From a checkpoint of a small transformer trained on Wikipedia.
Size: 5 heads of 64, MLP 640 GELU, 10.9M parameters.
Each number is 128 + 24 x the weight over its row's rms, rounded and kept within 0 to 255. Layers, rows and columns count from 0. Numbers have three digits each. The size before them is the row's rms in percent of the matrix's.

# layer 2 MLP down (transposed), 640x320, rms 0.0333, rows 444-484, columns 160-239
089:170119153154100115132147091145136123132114106156119178178144133109143151137152106153114114113119157067116102110170139151121115106079112120151147110116154120154129135138111152126168125107106103163142118078095121122118082159097147162134130134
095:143151166096134125087140151149114159107122083141108135143147100135133134132125071149121139117102162160132121126120120127128133101130141127117188162150155177132102116160107126145141126145141133143160088099071159125105122095107098125172136100
122:116111093147100131155140102141095130122156110111108096118113103127121168140165144136104115130124107126136102136136187152123103144121146145123138117136153151144193112163101118114148124141116134118181127128091127110143128153122144097115144109
098:111144129124069161149100108148127092114161106140109112121129124122123143127156155115162173113122096115109133142137148132137100139101148143130122134139162129098183115124104140165133143169129095115095116135131140139153132149126150114122137139
114:163123118093116122154113125134078106119147124108142122094106128136096154102101110098104148087086113125127164162106081142131153117171106135158146086133169130114135130085211115117116127096105137121141122125141105153128148130148110136126156100
101:130112130134121071132097128102129114121109135089124121094184143087147114109146114123096134111116130098155159121147138156120121130157102137124137156190112093112126084125160136116136091152152117120141145093143121110143139088140140164163127116
104:152117105139114051123121134128167120142149106144148146126114150157143131154131100112131125111142156106137118096137145115111094126068099129137132104094131167129112074155162127173133119141153104145119104188128144121133141118072128106115146162
106:101127118120147141115129082114057121160117131123118135104152129179141094142162143068150098122143128141188128124143150109140141159111138135130086123135111133095103147118076075160155101094126163127175152122120126117129195135114114141116160142
110:128082112079155142133083074163166141149120109126129124133094102132118146134118119114156145125123182158165155117131106117114147169117129152135093156102135119143132130102131123139139130105117115118068161166173151130112105143168085150114123120
088:162166147131108103169127098113155122131178097133140128183127146148110133096127166153100146112140150124122081120140118126099097120142133091146144094127153138123124152159121083104158143096153137109103099106124167122129093167085104113143148135
110:142159141120146081125079092136136075150124072143136111118151174116141108168132130148164113185144094095119146118121107111096095120105118091169141167100099136131081085164131153128145111133117159095148125149159151134113131148151135134181107128
088:146116142072136098127134132155140126118150086140141163127114127114088149112108119134090105138126180126137175139136122135126126138114108146124128100151167145095115147121146131102146184159139099075155107088128133157141153103135099114098140108
100:116104134114116169107151138191104143111173119110159116117135113124128157114092128161117131131086102162136139136104137129124165117110144159096135127130108089137102129130115134152093157185090173110118112191136125154163135161150123133099118102
091:129116135105124148126099089111133112153110105096100133101170141105109124152150151163175081120137147167095151108110148127098137146110089135160113149122147077150153067111114121103149117116125140118092122147088118097127117120143130162153125152
100:155121127130144094075190095113157152138110141132126159089113106119142121114124126109100130113127165143119122107065129120137102150151139095123155157145124141204116116137147091139160102136098127154149089117161161135132145160065125153132113098
096:117150118181143084125143093161122127113141148154100111109136116152118138152093108146087132096103092151098094147119122070139163096123118098098107159111154123111075185113124126150105129078101130129104129174149145143113080145121141120134121148
097:128120120192159089119113099147120129123106087103130160116140158120112104125156133141141083151071077089108111135136136103142132113169120082129089152111128160103115181148148162136126112143144139092123110120096162114129120107075132140154129111
101:133103109113130101170115094116090151115109148135166157130129114134095102139145111161157131158131144125133158092150149145123101137142113118108143118156121071135122104085128099139164148111160123131097104131104159096139068112101114130150119139
101:142139140149152103106157150157131126105183108141119126167143097160132169112113116162104108131107151174120193204120155129106095143117094161085154098123145131109165118145129073131135155134116102128149145094092131141127122107124120134103102106
085:118159160128141118088126153154133139182147157102104096111114077128142156143162095146128142151141096097129124135115129141144146136141147099134114115137107128124148142119124119124145110155157140127076113145095113143137139077173059178137101161
088:159115111100108124146119115142122109105133139136128157151136127104140205116123118138128100163148170152138111174120108138133123133149172105129140128125153160073091134109139125123152147123138142145144097147106094157141105097114112103158133175
088:113180147151127107115119123135112137137154145088177141078164172137114124153091116166135114101106157158137113128142136135067127136149141130120133118148116116117123135074100127103177122179150130134095127135126130112129124139078130137170113161
103:133130139128152134139144132157118159144124105150145136113144115145114165124128130182121099128127129119136134120136136123157142127104161158118135141104144124120136077130149129140120110119132119137156112149107128144151147098117131135121155096
105:145130148134106134092145112124131128141098118124144146100122125130109121122152135066139112138054118155101139163105116156114112123136097149163129136150124129117135123119140191105126147075145166171113158125151105094148124124122134098107115146
090:140135170139115148147127151147112162147104092123172137153082103103132151115114128140086137136142087127127139133185150120115131156086110145099082139116124101124128080156146132171093151101191115181091092134097069118133141084179161143142109092
102:105153172109093161098131161143101100108129123143123129142119116154175124136123132106111110110135116115089123150122150123097088130114183143119134129162158101117102112139098155175103157140137144110156079163137116132143154131122131115158109100
092:167109119113119145113135122118173169087103134126136162114119157088148181106115115132142115124136113102125096098116140133127152156095146117095134112126170124156110095127130132151146075137170120151094104091118123123158128092101128139096088200
100:103124121105129147144116136131143164168131107090140157167149135118163096131160152133131133074151159106162119120143080109108128140190134169089134125151189112078138146104133123123117113138145127100126103086128107129094112116141163120121121083
104:152132091097143156163128169114129120123155123108113129154133128125140072166132108113095140104162100133116141156155168157141149147147117108143161121073130154120129074133140125138137139173153079103110121106133119117108119177152069089125108072
101:117131075113145102102097162152099138115137087124132135143117132120110142143094129131126106119101116127102136185154104151154140128172158148194121110089144113121096089160111093141165125102123109133136159118117161111106147112139100121103142195
101:112080099120132148152126118150155074149126113128127149153127109129095141166122139176088124158127109098173119155118121118084133084149171156130152137134137135153106117093136103127114125122169101110136167120137159147144110118128139182139073104
113:152128159142123172119129075146133107119181134110119151125134174141113158100139143068150110142112182136145119134120134127126139123152138159105121109122144127125148157078113132139169131094156151149109168129124122093122113143122096151130095128
093:101117127106113090122134094139161119123112131163095157152109153176133115154098169154137113114160134155132106111084144118185120144124138113163145111172119124146189109103109077125139092131109114128149107176123091124093135130152105148106151121
080:080091125128142105127129128134170142125149099133093126113147090118109134191110153070163099119101132114187141180119111176119169138120114124095118107166185099093134144139137116094104150160117086117095143108112103103133113155118130175154090109
104:137115146144130125154111169143101120117129157138128141148156101099144173135091126096140081105150117129073142148145118114102178152106136080107128113096096121098163125128117121110121096124150116141128145125095150147139096152107139157111150129
110:124106125153132141075161107139085143147103142144152139103122140124148149152131129151130145136095120120130082107157116110152148080147118163134156122109122097072128194165136137111101123149113159087139106128158126149169121075151151144150127133
094:121126163135109132119150140119089157139104112149119145119115131104149138113166153128202134158122121130146166128176132166189127104150114155097099165104148154159134118149119138171139168069132138109093129078156101134118127136133152126156183133
084:109129127095140138083151097165115114124115120176128144191095103142138153103122145110129129143128168075069156131119090142132136147149150121155118114138126111101127148122116093141132119121116147137127130137120098194120123126135123137173159123
112:107108111138116118092090100089141122124086115122139149127109103110111158121130143126144121109144127152194104136159101150100151152127123115106134122120088138146151137119165135138117117144122144102148097127114095158132156106096129117166158134
089:086102133097082153124071114151130139140152112111135122155123076128182154176121141133105160111115120124100095174149124128098132137088168141117142132145143150114145090148083148125188167173122160130123120140117111127129104157108125139129125081
105:174105118137124148153156141100107100156100081082129140101096149121119171108107114085100107097141099120091108128154051154152105118148132103135135114139147123141086186120179134135118161115149098126162120147152120139139161137076113138126160119
# layer 2 MLP up, 640x320, rms 0.0672, rows 445-484, columns 160-239
098:142144150134114141159150131111123146104180136124150144092097115143109111149123164128097133182158127131129120176103120096155155092125125113181134132116104106132121118118142162119153143155148100144129142126151114105140143117121145098111087102
134:122118137131132150129131102128102137084175084109107101150094116111116154133152143097131156152116118168147099147123165113109098148130162131155130130140154148157151095182108134089161141166108106129145093125102116122151137175178171097083130118
093:112142143118126102144136106136097142078112124165111153165099113084182119150146139101144118117123113131173100115112142140114120120141164147137116121120108199090128090109105138129146154151167117161098111113157129120176140156156120100117108125
101:139105120165117144110144156114141113119178134091122080109112105102122163094137171114110087130086099091103102086128134113098123112150143109141147103119145079132135103160145148149153169175128115110137118138157084125142125129199136145143075125
102:153105148129138096111141095098130117125125109120132123120143131103122164146154139054063131132099081152103141116142144140120107073157139160124113117127089119157118129150135149120108127131150076091114154102127150105128129125142132142105124148
105:136139124144143151188136139126108112136145093150146134133148148108161102112164154109122133181104144184120171138157117123154122113164135102092113136131086123180147186124133133114133158116112131146169131122109149146122118152167166159168132132
103:120122151112141115123128124099107121128133108140139128146136121125132120126153110142141151150107130180094134146115140092134153135108136144153131108157081186121105166119146097158152199107151140133117101131170130137151155155171135116086113076
108:145145136094130105105136121138130117135156129156112087134105102113147097159164131123105115137123115109131118152127115109114126139148177107110141127075152125140123078120135123157124147141129103155127102151134104123138114120190129143139114155
098:145130126111124161114121104119120133119175102130117110114130151123112146124145123102145103132105099142103138111133128149109142094109135176164159113088142121139089121160113108166088166094103147138161151163139127138133150119141132148137110062
109:104121124153141147155136126099172169101135150109058113119094121072113098111127118159137157160121137134127107150145136112106116137195082144156115147105127122102136112118113158100097156115120130167124145116113150161152122106172141117153118113
096:131130145138130120145125157108108140108187095152112120140114166128141116142123102186064152181102101168106085101127128110100118119111178117112106139150167124155055113147128134091087108143158123096126135127131167127134159122117124129110136144
101:146127108141122126182119117139147111122105121128156154140090150120144154127138127137123155124144138124120109125120155135144086156149141123127135113175133168122145166106085180076080127104132068173121131082128134172152161118114167118129175096
098:100096122161127119167166156098133120148161110095097113115110108106144136147194089132120095114127136079161122105092132118139137137137202120126126136146183150104133126115130160125109127154146045169143099075153099097132130128118122154132134113
099:112130127136125131109133125146146162100146117128133100125129105136148112153121109130115101116155163125150109117116163127103138168121133137123153110147129196152081105186130091154090135132120147124117168205115138146141134176114175144176100099
096:119130127190134133179120125096118117168153074065086112149109078102136125139147079123142104057100164163089117165137152111129171105160153172138104152125133132099193127089147123117117099100138081147150149110134057113127164149125113092118117144
100:108105116136143168180144088133176129095125120133118120108119149124107131115147134160125144120125131119099107107132136153145113128204126118168141118115153156127130179124130167121153111124125076150129079147107164083151097166148142154144159142
111:106115120082131153190151103085136146125109116154137117134088113110122122136155148114149139121123124080159091106113134155092107138148139084153122148126110113136130149108112088137114138118094092143139146082149090149133131115151131140169142087
103:158111123098135159208142081107167145177141120101121105115150136138123090134140139069144112146087117102108134084079152098141164147118122118127125144117094109119125137157112124084143151104133099131148116127125123120133126140116149159168149125
089:155118140134125128191173101120151149125125101147142089135120121084125072141172146110081105144164149149133122136132144096137118083188124121152127137129161139150104154101127177134134130143111099095176125111129133112155151123128152126131090123
087:102125146120115081130094155140157101127098117122125105155128139157162133141128127121103137173112131144105127142115138129119120116150178126147104121157123207081090132166107118123116141146149175127109130138153156143140162123127149177126108117
097:121122170121125168126137139135126082153170127124131134110129124131140189145137066132076121126140138159121099118108133108163107157145143184121129124111167148074147090099131160161094161127121143174115099127122129143136127157116178144115120098
096:109141138108133133158123113087160148068158117087124085130119121126141163159131146134130145130133143125132074152075158107134120119146131141121088129145115155132113134182128110157120191140129121124131107122162126127131160158115160126153122089
097:117111125118121111121149100110136151125206107149121115135091122121108150108164148104138130136091096180104113111141157129152128112133136162146165078070119131114089117132139115149117128161139095127140119138143122125149150152156111101132122124
101:163115131095144100149112152148130114139109105123135105108129106122168149127134133136092141117096075115138098157090123131147137115137183130094089095181138146162135110159117121116132132175167100124175078100088148145135151135118114129148151160
092:107083114100127158167135106107178131141148118150135110135137130086142152118181150154136156158128148150143112145119133139148122123135115138118143155133117143160140149114118125134173148136094096141096147098136118137140122157133189121112115131
097:135092136194124158144150104103137187133141129144130118125138143113170103146152137110116166148133094123112114099124135099131134096134157155114140150124096125139123128157139094130148166157121111123102095079140136094141144085098121141082119098
094:122093146133112091163167131118129125105148159165091091135154109071144117130136136115145128138108140138112127170091150147124148106122167153130141134146107147135121128128075143134133142145147096108107147125153126141195151144093151124152114097
102:095135156140134119112145058148172107117123133127148107116157155115100166152085139122083122169083144134132166132096139121110149138119145118138095098122093133149122151112117125182133146168145177152122139138111115113146116161126163143163139090
108:142134109087126150254131140121169146138141139117125103127145151110140132117147144141122156074128105174102108146088141080139162140140163149139121117095129097106141120101145126102139110134121036120135125136119084113149101122157140076102127110
104:133126118126129116162123119121097165146133125123087095132130120107113107137131114153132092077124141135092086186148119121127168116139159130136147109138128143169143146126137146096129162118138136134153163126107134136143099107132153130136106136
107:157142146130126125184125098082162146105121065101142113104105156086127101138139155161175161113144089142113055089121136144129119172109116131150127139145099147151150129103158150080126146172146086135151129099157134133150129115143155113144141146
105:110114139096134162128138098145136133143152159102092154130105092118123108105158148103143118140133175114125156161126163114138120110162174111129099149122089147075137136121131120165132130101150153161145148163163125141137110158118139182152107081
070:116143129148128129154133112100096111122130172128097108151161118123163149131147141140160151119123131130122116139112129135131119136113123156117130103149101171170097146092094134138142121129150141133099118113146164155151141111150136132122096128
098:136160107111117122125125119191097130142096102119116088139116127110182158147125103115139152157120124137162096154104138103101092126163144144097137103130138168126122147167119145124137115188163159108107100134138169159157113141123120140113124146
113:085110123111139145130150133126159178124140152084159112103142130121124150146128106135154143096121174127117089143124124082109168121115115144138118094160083140091140123159157105130090134191111100126113113111158129119163102088127141176149129093
097:099149139132119141120141142108107136092137134146115107115113121136162159143130125174097110146085150122150133127058141114120109180123195126162121157157161102101102054119132120149106158137139129129116073180108140146133129147076110146118159115
097:127105121101140118132132131139150131128176125118143123120146164124150129153167146186104185191111074174140066114108124147162103147119104166171148124134154156151085125146118144086132121145127104093125135133106136151118128127124142093102131129
110:157112147113128116123143132154107119115120075148136127139105116145151152114135130141139128145111109118120144136117147164118138188120141141134135130175112173154118126121131180105137190160152101150118144114151131110131136139135145094128109169
084:102136141120122136160152112136114132098133148164092127128150148121118135138127124122155143151104154119145128142123147109140139118156120115126127133132122176133137121089134149152155124148181108133106122107157140153151130120143116127098166119
100:145102143097145128117139132123136158114111117115125090151127179131147122148131156128111137120101136174089134182119169117124130089131148151169139113108132160107115132132121096155124140157115162100124168170117182144140126196102149114125128144